config.toml
n_layer = 12
d_model = 160
n_head = 5
n_kv_head = 5
head_dim = 32
d_mlp = 640
vocab_size = 771
activation = "tanh_gelu"
norm = "layernorm"
norm_place = "pre"
norm_eps = 1e-05
positions = "learned"
qk_norm = true
attn_scale = 0.177
bias = "qkv"
tie_embeddings = true
parallel_block = true
extras = ["capped logits"]
init = "normal"
init_std_qkv = 0.0395
init_std_o = 0.00805
init_std_up = 0.0395
init_std_down = 0.00805
optimizer = "adamw"
lr = 0.00365
beta1 = 0.9
beta2 = 0.98
weight_decay = 0.11
lr_head = 0.0074
grad_clip = 0.5
warmup_steps = 453
schedule = "wsd"
decay_fraction = 0.697
decay_shape = "linear"
final_lr_fraction = 0.0
batch_tokens = [16384, 32768, 65536]
seq_len = 512
doc_mask = false
train_tokens = 111700000
steps = 3021
dataset = "wikipedia_en"
Each number is 128 + 32 x the weight over its row's rms, rounded and kept within 0 to 255. Layers, rows and columns count from 0. Numbers have three digits each. The size before them is the row's rms in percent of the matrix's.

# q: layer 7 attention query, 160x160, rms 0.111, rows 0-85, columns 40-79
# k: layer 7 attention key, 160x160, rms 0.102, rows 0-85, columns 40-79
# v: layer 7 attention value, 160x160, rms 0.0779, rows 0-63, columns 40-79
# o: layer 7 attention output (transposed), 160x160, rms 0.0824, rows 0-63, columns 40-79
q0 078:097136145177099171148110134133177159118109132146060175118079098166111153151111095089141167124165064105123149084093116141
k0 081:093115096100162107095129125107102090223161140184150172125150155115152136176117151150105146124147120174133202166092139158
q1 072:084139116137102086126168150114094093183134128111095117128143096215128135133137156133097137152170167149093188155129155137
k1 086:110159142163138110093110161038125181175129077139147156154114199162142068155146109118118190154122110141107123119100095063
q2 091:162118168124101112139078107157128117110076123124081123097183104099166090160134114152179138108107100112160134087074094139
k2 086:135122121134124131116109128092125122136156125147139150140152146115128124163134147141115166126130111140155124149111137138
q3 075:172062149109103110107163133135074104109137177110139101174195165179134153113131137124150122098108114209086136162110144168
k3 075:077088196113137169149128191106110103165179176143131132109179102154148136109106159170101085128128121095108117104112143110
q4 080:107171149160087117134088172167111171201111109145072185107108134097136150138161103062124164151147144125144160081165137135
k4 081:158112105094149076145133153159116077146119105157100126136160127053149171159135153107184089163113181174125147169129178161
q5 076:125136153170130143139125131113140148116144143096099130084123146139138164145092105161142175067125158147167169120168068127
k5 073:149156177109122171092098135140086107093151178127131074121147162059136124169136158096138097137116106167208141135127115188
q6 075:098100150169112149170110182078104213076068135082119191162107103088134093155143079042127138131098073136089085095146165169
k6 075:104098106089154111096132122130125149183115171135127116177122088112143163121108150177105095104136124067102109173081143205
q7 072:138121174166121097134109114158173160113083170124110125074113104137148171143119147109144162107140065117092141085175129080
k7 074:113176104096127181135128082182113104157149159156128123113143070072085144095125163094144084144149146135132129140153168223
q8 072:180108136100093122171132174160074100140179187182112170124138148111146168147117086149135117136107166129187084130129139102
k8 066:195106174109152106177117110125103101116164173151091158077114199119151144145124090100135093124138123119112106122145130106
q9 113:134115119130127117110109099144138098112090140134123111154194086102168077148142169160197144114072074149102175135094090140
k9 099:129141140146129129112112137108118117144150118158126148142157129134131121153135152150132144135117109155135135152119129129
q10 083:100153087156125121125120095135120063092124187088146128181101124139078087193092112118112101112140175181128098129128117093
k10 117:128122150140134135128119101137093108159174182123133047148112128119115093189114109132068133133141153156139096176120122131
q11 067:136125155112102080093154133135141130109171160083114098095103158194145214100129141168111135103143136157115162136176126110
k11 058:126164122129099182152127148173145116126123177111118130100095130111073153095114119104131094131175151112133164102147126123
q12 091:115165111142096124128132111121152093131144128168092143184154118158105133118127169107119104122157175159172136119117152113
k12 101:124146122159127119131154151135154122145154105130136135147104138172103122121121087113022131096183141117129115131141146117
q13 073:051167111127136139154110124096138104133107060108162129131103072125113072102160166118134064198112102118100164140137139151
k13 063:119151091140116118120131107118120174130088062133105075159123117113166112147109149121164101116087130075165116162149107070
q14 075:184119151117111107099162130130148177122087110111121117099090137161123110122142068171111141103144142071126078158076154159
k14 090:128086049140163130081105118107169155119059177141103183093101163188128140097132111090141162114209127142156115090146155089
q15 075:141118131089128103066141093100138164129107061105162102104121141128169125092162114165122091126130111098116146154097144173
k15 096:119124048159122106138134141099183175090063094109099170129117122157133151072107117121186131104146092072126144091160125056
q16 069:096128165140147130138124132120123098181085072144129136083185067087128048098162154102160144124069100131107151118114156197
k16 057:138077129113164152096118151085123148146098083150148138145174161134166110141142152158174155131083100121169099150100122158
q17 086:141103130113075070143147186184080118182127108116116173088142165105133150104174142108118139161139165118169147150170159147
k17 095:114071086094119050147112136110111139155124186152088160085107147113148135114155133129177106148122161114097159134157183095
q18 074:088131099136105118120099123128079122160180134145102156124137157119137145110094124112102140113158176192140116105106141122
k18 080:137104131129103093154174145045141134203179109071180138186135173123126089144115150181067162128121100091076141113106088097
q19 067:139104136109111100156146171124114135151095170142156107158150070100106132171123179090128160170144017137084113116137145072
k19 063:104127128120092111158108066133106112164170127166136127131130093075054098099144157222099151135116164099100074181123150146
q20 073:085114080155111147201128201123045142154115099126151187146144131076118048156128113081102119160119191092168099119130149155
k20 076:139066126139139093103169142053115098156159146140114120148135181176198112164108106147115102118122136120100097164091134077
q21 089:057121128198109176196107173118072170137139132104116193181099118119100071175108109068098148145166142123118145106141137174
k21 102:136114161106146063091133160082090067154181140154130105148147164146167142200110130138104114135120128168126092215084133125
q22 077:172188176126125167140102108149115119172183151158098122144167152111156168119142131113141148158136106170082174078149156108
k22 085:137168191124142130118133123137157118100141078097149150178128076077083143111151133119109150184097117135076137108117117174
q23 062:176087158137113094102149135123121136155157123119161129085148148143160138128146115169098171122109067084054081151141194124
k23 064:086114125158119140165128146123182157091105115082109172119083078157088149058125106074130123134150113095115113095147130187
q24 078:194100144113089067101106121149164166073042139087117090130105104162118176142157102128128158125175049094129139107100113128
k24 101:078124015102155136142103119183108112132103179198090190053122087126125160088130139137160097122176146137176154128152167140
q25 063:143138156146089141127186143091130166111168127074144132108072192142138180110140125152110141119156114096131177138170129121
k25 060:104155148129107128118142145167147125097113160116103119111082125112088157095118098112110077130166145095124162116140127118
q26 082:078097079159153103131107082133166143076073165102160129186130094170098106155088172092117122133119141162140117137127081109
k26 094:115137076118144148149120110170066082148165142191120084133175086150160108161101169118142095113129161160134093180144150137
q27 100:141121126123124115123185154093135170123143133087170141141090167163106183120125125113070168139151146125136132153184140118
k27 087:122131131126128130140146136156138124101101143122118142108097120128116141096125109114136105126137146103107135118142125125
q28 091:168071162096143084087144091155156085074114150117189067145154145141154134113136155205146098088070118171064098184136108153
k28 090:113132183159125237195091148185153159084096136109107138111137073130107173084105115087161095123153090066120147083154123127
q29 095:151086183174108135151126171148143168174112093154101165081154127115150133103153164124150166118145036064105148100138156169
k29 093:091125097132128141125143165115138113154142086153129192129147109162124159106128130120080113108168132129125153139126168148
q30 080:079160069151197161140100092088138104133114109126210103191128110125100098137131162098115097196149112104101186141113081095
k30 087:121172144161112135121156123152093087092135018150113112164178106155168122162118125152134104127083150164128130167115080079
q31 078:210078163096142088133122119152161129081045095111163055080170159094146164093138167147154147135106040091120121102143137132
k31 136:068143077107137182154158117161135134102105127163096190083125078126120173056127113133172074107140129083153161075158146150
v0 112:111121110197085124137112083100138092121091116193169091119175126077126136117133186127106095145138101108169153135124144131
o0 111:162123139107106123111125154184119119126119122073133122106065130150115152122134086126092149110129146118115100141110113146
v1 082:102090098118125170099122141145154128100112119130177152153122169121154111127170095147171104083135090029137194134136144107
o1 084:082156082154112072159080107127114094129113142125100112093086098139086073148122136122086172184156135177128128093103117098
v2 095:185073123084126110117172162152118136154126097106057124135104167158134114150198101171195128036112149089177110081172118115
o2 106:064150115143120125126098094048110108103129148153145147158141102123106078142064173100066125156119104158097162121145127137
v3 107:108166152152134127173119123126143054077164151182183161147134187098101130129138133057068181073187106081120109132092150140
o3 108:140110119118121132111118130150090170134080103091143101111127112104148134136130169114241100179097133128126109137155115140
v4 114:067129123115116115171118117108075152124112139150106156115138109165164107108127143000137193117136097085128112150135145143
o4 107:102157151130140180125107134122146163144133116105151136088110133077108131145119157186199089135109136126106149163175112139
v5 097:134129170098149149166093183113074079086111137122097150111128155081102141147104161135110154202134085114170099120117137117
o5 101:114122126180095134111150149160141110150135116127141137131116106177115108132124133136037103081119144150137119161106165150
v6 090:174046131102143087153121141142102103103132127119123144127118169173133119106225142130124193113112112128186055108159122111
o6 085:103118116129079168113141148101137132140121118142129174139127141124107073171110171127112134069090118145115168187139069220
v7 124:100191141176098126104105123085146083098109129125188112111157116055151154126127142133086124186130093123113090156133150152
o7 135:188095106131120123118138147213134115145125137085123126125076117194099145119126085107082129073159186124148123116061137141
v8 110:100198055114095133099114095108121115172142171161148143114073079069106181103060101094087116175103097195136129148115163140
o8 117:156090140154125119128140184182120141157140110145108117127146167181150128116162117170143163127160116106144125130124137152
v9 080:109076127184121179103140077097195186105157121139153128158208061157148099127168148083113042151121136138118171173118091112
o9 072:150168142108177138132123180118144106160145167133118187105128145088124180127108045112152174166149154080114072091150135128
v10 095:114109084107078100134116104063094091150146138132065154126091183116105183117199092110151153104171115080193129093168144123
o10 111:085140116127136170124106185111112128122130096129103149144078109145101051148076168132156085127080141155078127133147113161
v11 092:173101139144085123161163155130081071094137121106150149171154185155111103125133203214090136155162145104087101089109129116
o11 091:173101120139104085094101064167151120103094088126155113123132112097128141135153099104161126098085088122170097179094104137
v12 096:188099194071204125117146161137116146121147096101078123142116164177122131135168091183156146074105192107098124075153089100
o12 102:073142109121109124135104075071155142115126152145125147171155097125128104153110162110111105135129077161121142131146149110
v13 112:159129185171136116081132173138132136121138129103076089162075146198103138126174148239145153092133194131131039055115096119
o13 115:127102099068155140147144123080130123107141150150140149139162118124125116134094142091094084161090140131085146151116139151
v14 091:094164161095164159111126159147168151111134141136198111130152091152176071135035142097108121135108143147000123196060097138
o14 098:150132133137142100147133068135117160123135139112126103111137127094149179112189121143178132141183127112168142084146144073
v15 099:073202090193126137086098075081157109129090150182120064101096122074101140138085102097145074128144120116151157150133137163
o15 094:151140126075137141163142203144108129152131132097124134123083146158132117087136138124101125164140178125123124082108170126
v16 094:141079192096162157115159201114091133107121131107063145130093189118142139142133106133165188107154092083134136132115131132
o16 100:075158113146130130147115121122125133150148107165133147135141093148111072123092168142106077120097145159131138122143132120
v17 099:133086124110154141137118071125140194170109091129154140098196144153132107148151126177150126140097149166156113140143113081
o17 106:130125122144163103095134105097147095125163162126108092156132104097164116125149076134082135112172077136123180101115122079
v18 102:141126159138145171097120156195203173108163134083175158149128125135111110131098091205141121044130132153088077167101112137
o18 109:071125118129162122154124088097105129096107164146109087127160107112137114131142205088167137212145161134116150075111141083
v19 106:102131116153211115086129120120120070075107138158103106123103176064125122153147083062112098097159113115148147175123174131
o19 104:158152105100066122150118176155079158192133129164122159137094087187117109113095175089112133189125139138116133066142129159
v20 117:157109186135202167115125150154150184147149124117133158144110112211125131125067135190135061116094184168052047134093065141
o20 127:113128117118144115151159115066109146108168150119096131102166084048160146137175091144148148147138107111117139103132154109
v21 088:181112152115171154142131119161106111132161144141124139134126096226122128112058149069085084160141179142046154125089125102
o21 094:164128146115093120138131114122152158125121123135135142102150171049156162129171125149219150125094080093154089147137106140
v22 094:124109172125155139116163211098099128105138138092122140147130152178151142122166167105098164135154131084113107110153127131
o22 095:131135089153087125101105088146115124118135097163119141159117085114076142156059115130148112122110150129097110147141104147
v23 115:134168139145160126086162183121110087125144142121032136130064135145111166143136113143106122053164139121106059083151138163
o23 107:120125096121089119138106141098093148132135114159139174142113087165101114135088177116155117177096137141093125120122140173
v24 089:073135155113128134134103118146137167118109127122191104127176076149148082107058174115087116189093139182047159154110128117
o24 105:174122160131153113114140086171155135127137146116138107108151157103148189122188083133135148119167104106166117151115136093
v25 082:163116105049128098122140102226148134113183128116197172115133092066155105103107115171116084123083135203093109165120121167
o25 084:096112144194110102104145134108079156131134120102085113125139130128154140178187142118130168125164099099117145125132118097
v26 110:118113106119088102146145102148142186156111102135173123124174090166171084110126169112132100116095130145124195136115125127
o26 116:134118166130146127114133091146132120102135111105151112114160145062133181127156076134166165143140095104150112144159105106
v27 096:148049189128232096115120136172170136083099100117108087097136145138128086145194101144164107066121120126120144147176103150
o27 090:113114084102055133111163134102095141138129126126144177159125108114106171121117132076067163179152160146121145122151123126
v28 086:164105160135171145090185089150160170112178122049143131136137100223150136133115109165144112107123169166024132122144086131
o28 088:131118105092147105131078096081146164109130146180102140151179130054140164134154110137222162150136123103150117118142114087
v29 091:094162123081196141091072118166187156110103122136220098121141077075144115117137088136176114137076136135074188168121106120
o29 101:085124118137130122165149122125143126138150171122087122133118144157126139139157113110047145127215155151139152081114170064
v30 109:118155161139101128137141083133156134141156125153112131122086072130062182118075074102157062092099141146154135100085100122
o30 114:100134155124164164163126163100123153148142155109117114147175115119181151129151158154129124183126136104069107149172190105
v31 098:152101105116175099158097138230100135142091153149101156133130151062143092115095109064150149136091095133146074228160170136
o31 098:147148170119109162114133140113105158151138121119120082100125169176143104089156174176089115107138102136152170101080093128
q32 087:128123188176111119149042147168148082169113120119135097116090089090140139160116150162134117122186099139093165109144095113
k32 103:110125173132128124133148100106122150127152088102189108155141153133119130137104139112119121183156129178090150185129128165
q33 110:139117105083101174174117170088128157108123087122178231154151139146099118095114118173162104166129095097108163148124076128
k33 090:106112170143099144115131136117139123086063128059138050140146147156082091122147150126152156149135101177082097144134152141
q34 102:102146072056132117124169128109148148103115112160154189142208163159121124081157105087122134141108155151128092142113135150
k34 094:098103087127122140119102164118138095100116143174096136098119077135128123175170147160140155116138129188167135076164118131
q35 095:118139136089085099122107128129141155079085112165146171129154176163100145114133113145101125103133070134138138114137078116
k35 108:166119116116112118148142128115125100139132123119137109112080103122077131183095151172063131126145122197130197133159119098
q36 115:116132127149120117115066167186126107082113137198106138084158157209172211115173127184129095089165129119113137119086097108
k36 083:109126152112124121091159160090140113123120128171176113163110079119111140152125116143134152096151171180098152117159104103
q37 142:134138162168131121119063173180123091117117152200088067057143130194151189143132145191115109103189130093109149127099097096
k37 109:147086177144092167130124154060165110135180133149195118126098155117167154155125095152095140156151124107123174150098130149
q38 101:133101185182104135103140091142162106175153161109134104119066103067133155153143124134134163076161137168098090111144142149
k38 104:156151153131143174049105082081169080056136097084176178150156095123132156138167128081097121183149156164130105131102120183
q39 113:120123106095095113132193126083106157166124110076159123152129133064057064151098121080101185203104138146131144174143163166
k39 110:131092133135129100123099153135129160136156110143134092106121159130120122183156117112163156129127124122187108116122135228
q40 121:131168143121159095097078131189134066117117154193101054128155095147186162127097150108094114080149155130180100102112126131
k40 088:144144096102165110152139194080128140169173123224141126120126150098205149180129103183141095103115129160189154114134124093
q41 117:107098142112110148169174154099127183213177141137137170116130094091137134130154165121172142085147082176066157120163179139
k41 090:147162155148125185150117131084101109138176121114151137175152135129149081130140174152108138203076089093073135131127130096
q42 117:141143088074121131129188094056129178128142116063158168176142102085102052126108123084126134175056120147159109129157175168
k42 088:109148077137148142090114135105137128129176143143121169116140176108190118134166085164162123147103129123152099085072139176
q43 096:165142109065117143128171093063144178138153110058149169175128103048079054146078119095140144140074075137151104131165154162
k43 086:164140163158122171120148123052136104094160116079183095150098187112147100171133127168095122171103127150111148160104126145
q44 109:125113176192149134125070144191169069140131150190106090083125114163188187133151155158150114082210143113101130109099104103
k44 076:147109187119096169095119123174144131098080144127157132145139115121091164078114154050123141103184112131076137139171126112
q45 116:124095169199105094124121099137081124171146157087097047116062116100134102181136146124095151118129118140123164107144164126
k45 085:144134100095161092161117074170089154204161115130142146145147151099172136090116122118099099113090158051129145166127143093
q46 082:093122094169087095120126131075093189069127125125093149098098181246144122123195126146089099127085076126105155119123129116
k46 099:145123070120123142103142107104131096145148143156107186111080120116135153103151070206111132095114151087107171104104110088
q47 084:085160112152173114097137132177133057063103140191090130119141182162188170064166110113117133105148173119195127108109128132
k47 090:164141068109111110166139137210084118141081140155050129150078099141113127098108160122115106068092114108105111106172114038
q48 112:117110176170155108109107115173128080142108130153138041145131127088150138162113147098113178094150146139127096119111125153
k48 094:151109136122140101131082159156156144133137091164147138116170119130133161184129140047121141096143149159203109117147117160
q49 117:106120157181190132101073116179140069098107133192118057129144124144182144135134167117119104065134137111134083111102114121
k49 096:148129083106155113113108159154172125136119124175119191104143135125182165128140097087143119090139141105176139083126138115
q50 136:127120175200140127117060153198130070104123141190091078079120150180167199139128136183126123087203150094108140112095087090
k50 091:176111177135094151101152112105155112090105116092185131165098122137086148115103142098066123109165136117093140154133112109
q51 095:191135118083136149164135164121127115101140107095122152152125122114094081120072096159157112150122112076166138137143109094
k51 108:105187188122127146123156127056138114138138114080169095206144148108144103119116104174128147169077103124075104132048099093
q52 108:135127165141159140136079128189195085162165132144099110099124078121171156148145164143178115123205141116071156115099102108
k52 101:108116194142094186139131159171137129108124140150134168123179156120120131063103168088157136142174066136097129126178154125
q53 107:122143101097119112103164089082083151116104122094179124179128151068080073129094104075079151144057110145177090142141147166
k53 094:147164074111174062106102114099145113137135096131140110150166072111151126207153128094114132152092178185187066119096104157
q54 099:087123092071156143146117143129133134089111094169156166155192150198151127079160147106152073138088124125091129154103104132
k54 088:094095094125138154134146193164132115101113150184078163079139101150140122114140113157150125094128100127166150079153144103
q55 114:144157096125086126112088147122118140094119141129091117070129121242142156125134122196110089171135167112138154124100095108
k55 097:085091125107101092111144143098163157160112154173141136121113160106144152091127082159182142050168199101122123120107109113
q56 085:147170125166085131062058065133204131091092133110144108109097081108115115141141115165098118112146145113145048108117077134
k56 096:111114135117142115055131087091172131082110116140168131119131088119104146151152130085133134139204203176138122156136114166
q57 096:106120167088157145174174144126137136165107113171181168163185143077124110106120145065163151117124065135109161135142129138
k57 097:179132145139107147196112160172116117157127135101122098154135098123112097160097204118089144194090052155096146134159136132
q58 090:111129095106106135120133141092140202181168135146111127077159091189125129144177183156135104131142119140068150125143156102
k58 091:054100116115147133108117147153099171157173194200134135068140109095148114101161100155162128130145143070155177118132143163
q59 099:115140067101108113117180106079070175127120111095150185189123182114089119100129088089081144166073108144143100149120132165
k59 095:164133065155167101076112111120123110070109091143080131143120070184142128186155120083126120163097150165129077127121088160
q60 096:144099161173092089139151134145077132170145149051087074101059121097104109192099122142113164135141115142137164086154155158
k60 100:145162142110136094162150103075107139180160090090166120171115174111124130112093120187114122113089146132087123133111099066
q61 102:137116153101109099151195151130113117185134137092136083128148123045072090156096121089126206181163157152137145144140183153
k61 101:120094155138101122171108130121099178134142136118143065131129156136097088156114182130141148145139113143142122160163133167
q62 140:126085183205126125171117140118086125143124114112136080119068162124110102164155124158113155136171086083085185146118109097
k62 090:131086103143120133122096075198152126129084153097122125140126096152108145083094148042108135191147128057100107188122150150
q63 078:157159110054145123123124093130157095165162123095161093152155037046144074176103139100137103151110123141143121139148176158
k63 095:070160154126164143132147142081123144137209134170177132132181125107213121162127110112124104203121130135159137129110135170
v32 066:097177148158064086120135054118121135134139160166089192116081079103136116108169135144133159095121094120109185153138143075
o32 054:156093090130163180148152130108121116101096111099158123182157149089095140143088079154127147163158137143129077148157095181
v33 061:122190187084181097116170196141061096098110136148101120206131169116141123123166106140113172131101123099167120124143146138
o33 042:130060126121111112169084078095132169087162159113155152096111106158086125139095187154107069148122165153123145098125150059
v34 078:105087194204104155143149135094079113113137161139113102133114165140129155104132142033130068145140131147107116100176134149
o34 060:123142078078162117165145149123206113135149101077108168104146115127105072108121109191132175110091130103170091140059131094
v35 065:201098131116197144066010161174155151100098139172165048144123117067129117128114123176093157113103149168117100105104135104
o35 045:103140147136118096137205138113052094154124127104153157107131122175170093112133165121126110176150102118076162132151112201
v36 060:138206090150081114070076123168143117075136155106117138072074101127135133113126135104104182085164071125106120168076156119
o36 049:150094139128168137119158086112031098105106102111143112181186106112141168151141114154160137193147117121110108134181059196
v37 064:059144170127106092088182148181150087085101149136080126235112118131158139128185081102133145141163131104133132133100139131
o37 045:175089131078158113163123120084120160147174133117132178138157083103066098126110187140150125145058137142103138131170110103
v38 071:127135114214057146116119177099084153232123165104105142128149155184132157173092139100136091109133089158090129191146112121
o38 049:090117130113167106149136130095179145060138131126147139095139088079120071060115136160113130173082151096133119089098099146
v39 067:132140144085092044123144073101152138132140160131117144181117052074159112115120076159104131115126069149114154206096130112
o39 045:141081143152122199128147129121047118096121149109167118152179141110115141148100122139172139168141143140132100132193117191
v40 063:149206096062094061098039155179146129170146137107077170044145114174120140118130138162165138140139122141133136171123153111
o40 046:135066160197142183114184088130150136082106131182157084107129098146154129183109135108113148066167147153144156083117101079
v41 060:135133148110148177110154091117046097209102104183122112128160159089154149177053092182154097173092165143143128094128074150
o41 044:109138118144098113112108176145205167123128128092119109133075131185092116084139175097066115077141149100158147173133187081
v42 065:178113166135141126040203142126128112075140118167117111129098094085135092141135167147127133132177140052123124106081128096
o42 042:094105080145132158165105075120099128173124120125167111127155124133099171159123145121149145101077085182079164164173126197
v43 056:133153076071115109199154042141123178143139143148160163118205164079148138156180136144116177143160148091155122130141165102
o43 040:114107130113134115069119194091146119096144101130111117100052151178170145097131123138161096126084138159162138100073117094
v44 071:144146125150117122111139203106076105086103110185057131153078124132109125135198133169150135122114118141120112164183106140
o44 059:136087107105158127119047034125116157116110139082154116119148122076123148131078112149130153182180148123147100146105133141
v45 061:096167114149141101069102138095138149104096146168054089212073155122111112122121149140129164181127151114073094142175136118
o45 047:165073099092164104141086090172086152116155138097130142118135130106189141106144127188115143139140134134144122108111111138
v46 065:150124123172135088104060075113124078161104162143081139151078117137096106104158139182137141128119072143091096117141131132
o46 047:101115125125141165176162188123105125113136187115175139104129140090142117118084121172077114137143171151121137083117094120
v47 067:157107178138186151142198116111143078092130117148147154156085191173143135114113137110118051093138105081123129100107108127
o47 048:121128094137057154116083145115149115153101174134126162105152071110048096170148134173116156115135175164132168201148145137
v48 064:072071125142125119139053101162136154164156149061195127131152054182108156124117080115145141173132200220107144097117119178
o48 049:142179175129114126137202204154172103182161117191088141135148153104172090126124109078094144053119113103147113069122160076
v49 062:109197181095119082080146155077023068114136131150092066084095154063134124128167149120139193106112194104122162113141139133
o49 045:141069100138170134146099051161156165107119127104127168132131150152148167106113158178076135168157132137156115137143142107
v50 065:133132125144111111139113106088145114183127145199055086143137118094104151159173157100157177241143129181060066106143139119
o50 050:116127095117169124113192165130152115084162123076123133149107138159162077090105095131136113016100097087160148084085145096
v51 074:117179041046077085155098091151108157080141132133151148143163140119130124115138167151104109159112126148196170127166126140
o51 053:129109192120132145085081190134140159153100117095130095115082083160165132144113148106162086132153165141120116123116132072
v52 061:145194125083139144141111139133152173144133104132136158081162135086176134141104146163092181133140142082164110169099151072
o52 040:090075140165137099063163113108108098072091118139157096163091112206142102159172170089134088127117138153109184111135138173
v53 071:121139134189135118115101132108166130151149165175110120142093105095090152088067178113132086150154102212057069112139130135
o53 057:108142122080139133117141131129052095094140121079167145143161142148133066100130086174126160098109144087144117177113140146
v54 064:116174077119135123210106117112095125139159162135170148153165128154147166117128174065111173119135111122151117163149145103
o54 045:126081152105065145045133135082134120108076091148113129104098105152118115175158079120171086127106145136133119128078122111
v55 073:136075165094189097166149156124119113114104098123121109138122119113142099163178063147138144119046190182157153110126112164
o55 069:149174128126096110146104141179148141151161167134107120090093156105150158131087172134100091144161090118161145093122165077
v56 062:150200116157071119108128079092124116127160123103154166018102092191159154144102155074147186110157094128090149201115150113
o56 045:124113140165130184079123104154150100125072115181129108214155140100108159164168100130121141114125137117114110134132076187
v57 077:168142137090114105137142106116089170134177140103216137115111110057127108116116141134109154144054125169118139056139124132
o57 056:070141127147128133140169165131135054119112138130117113117146165177130130104109084171118100093195133100177122146123176131
v58 059:163137105070126118104114205085063109132130118130096122075094153116129130170154130137157130066101166165138139125113122205
o58 044:143154141145163128114089066166147136144076117128085098099129123117136174120098137137104121175169158106157092150123140081
v59 070:116109058052141116118099185131117102083109133093126149160135153082163109144255121131152159139137176145152137132173162143
o59 049:135160196159157076189198077161094140161139101179095087127107101154158139140045132108137139169138095116123148076126119070
v60 073:132169108089098111083145160088030140101152129118113179128083094064189086129157147135120180126111165115114173143168138114
o60 057:113100163188155131130165074132163092114075120147108082145167109186093179169113106136104151134178130115164098144144140147
v61 056:141118140138157100154156123087199145105107125163125166180161213154185134149146115080111102146129053145128082121079126092
o61 044:130092124118115132129147166111105112070181134138103130079111072132094068121158127147157128075113135110137175142124109104
v62 075:151185155067140100035058155134074116114118128150123066146080107035110109081111124194134184140096174153104143109105140094
o62 055:127071160188115122136169073139119125138120151113145133144143138182177142192111166119044140095194140129119149129187147144
v63 066:139135085141161144126070148130181154207110118104159130107147206167150114158068141192133120146091143199117113136132097116
o63 042:127183138167077127088147160198127138112147086188134096112079098149174084105155111085076111080184161074120183116085139142
q64 106:085120149152078151149085112120145089128099102081171130198133112079115100076159095114089109195131112139110168141133163169
k64 105:063106183149134131073135103113159084135110146093155182128080166146140128122113103117091114194176157103110209112100166163
q65 109:159082067093145122123102136101185105076119120151155111159172109130119146132124091087157076111124139135145039123075145095
k65 107:113132094083161120095156137152199109085105179180100153163115111117098145126143114090121040136113159105108096096129113136
q66 077:073103132182137152166083156093108125183119142149099163099163112148087170109124121120160129085172114099108111084111150097
k66 079:096155143150129141186119123107151200159125134114164145148140120170138146117144147109173139154157079077114145121169120141
q67 075:076175134170102087135120131130149161096079111182089095145092148127130055205106161095092152212088150139130106163135104106
k67 096:151145096131106141104084122133113146092136104163067132123117158089134112141129193082129124180144121187130107118135200161
q68 108:088217098140189120092104109103152144087123142167132082125133116119133091156101160107125128137096174123162113129128071085
k68 106:166200098093132117136111122148125116104144121173132092162168151084118104122123191078130105172121137134129087086146133134
q69 095:115155122156117154097079096117127051126126126160103086140131150109135091169122095144134145152052166133095114163083113123
k69 089:127180137100105148142141078161078127153130121137160139167136143143143129124147134088128159150121095122122130103180167165
q70 121:154048139186090109112071190097147116153121094123116181174162106167114119165126124110143116080103091153079083140089149159
k70 101:117124145131090143109126151150147132172095099119161180160118109180093127119181167108145155080121065143082102113188179180
q71 078:093152087158100118126139134157165155161078151233063121146078171170164094170116141137100131180115173151142145124096113104
k71 097:175124074130117115091108113119115139093175117194057141101114185135170146151104134076100132170178179207145139108148176148
q72 088:202152131103160154082176113119097159151182178143067111082111119192177158071171074133137140098152142134147130074113111059
k72 110:159113110106120135180115123114107120161153134135129121093138144147139142108113118172124157075138120093155137092120077091
q73 070:078188108128160187129085099118098098184146157164154131110142105139103140028147070101119120129132177103141151098132160114
k73 073:064175131104163115177144101080108137162140156147201120119148133182174135120130099114160117159154156056129178088121091105
q74 097:110104089117122133207083155079146194137119124176128134103118159186137112169133095081155123123124116084104093103117120095
k74 092:121137130097114134171108120119070185116098135147104157149136145172133159120143191061180119078142083084105100110175114146
q75 106:167126160136175142131158100131059096128160121072143111144123055095074103128126158154112085113084085166112099145140101146
k75 100:143135134124171148106148155128112087156165110125134092165138102114159078181109099113141098153077059177140134154099142160
q76 102:123050135166105143150177165094134113182129162204108149140122124163129141151101139147145178094135121203142150133160104123
k76 103:150062110165164111197094110087188132149149176164116137108100139148136141167063111117149171136146103155122164135168081113
q77 079:162093087090089120187143129137139149125124121125095149099074209127133075190128135138123119127050117081143079172115105113
k77 076:177120124082095129120149145125066162112130107120087126134150124095115124139141113114103102062117167144139079174135149146
q78 092:186126112144103104070146104196158061114139160178088103081077155161164142128094069175109140116099216105154092142094089090
k78 086:182155124094133139126133099163126065101153118158123113119126144114144165121181071128091135105104164160143072120090120107
q79 082:128157129159147129049178127123159139150087103116158121155199094096108134089093115106138150137136124112126176132111138144
k79 084:117133134146132104076116131149180150080139150085115087102102112116093107140129104182165140152150126148120169069116136105
q80 090:122197109087125118144124104191145055158107135110120142055148162069101188096071071149131133139178203096198148081100168138
k80 082:132183149131090105123127117191151146156138145088117107105133123106138199105115107138124129169155170078177140177123135145
q81 126:184085093134091099139117180110133153152130110112108179135131106175095080115138077077101116165096154104135068106090173115
k81 131:134108099118091120116134158150106112150128093133092195124098149121099146128150132103123106147145152129118099102129185151
q82 104:087113129109124145118116172135159112146111140201164119116127158166153171108179094151155107099126104117072174142123127154
k82 092:098121140105140142142170150063130141113080141156159145115125141186154158131155096119113146045095128072132150133148062136
q83 073:113101138118130126185074104198126085137105086093206164118157055066095165083115067138118095109147152114098115115079148144
k83 090:096181221120168117117171124134126108159093106115116134174105131113128151120094105115146113107108114106112124158086123143
q84 101:097154112120204115199098086112143144142151137151125155135115138181138116107142129080177124117104126107093111124164106041
k84 103:095158146108203120178107129105110116115141107165115131125146102197136095121127120074153106079141113049092114154106091092
q85 092:107211102165150103141105090136131129151112107109107173136127094142099057121135096070095124207069193115100117154131133108
k85 089:101197106107115142116106092146085080171131074133136164132126137159129103106153170079146140134148114107092127134111182125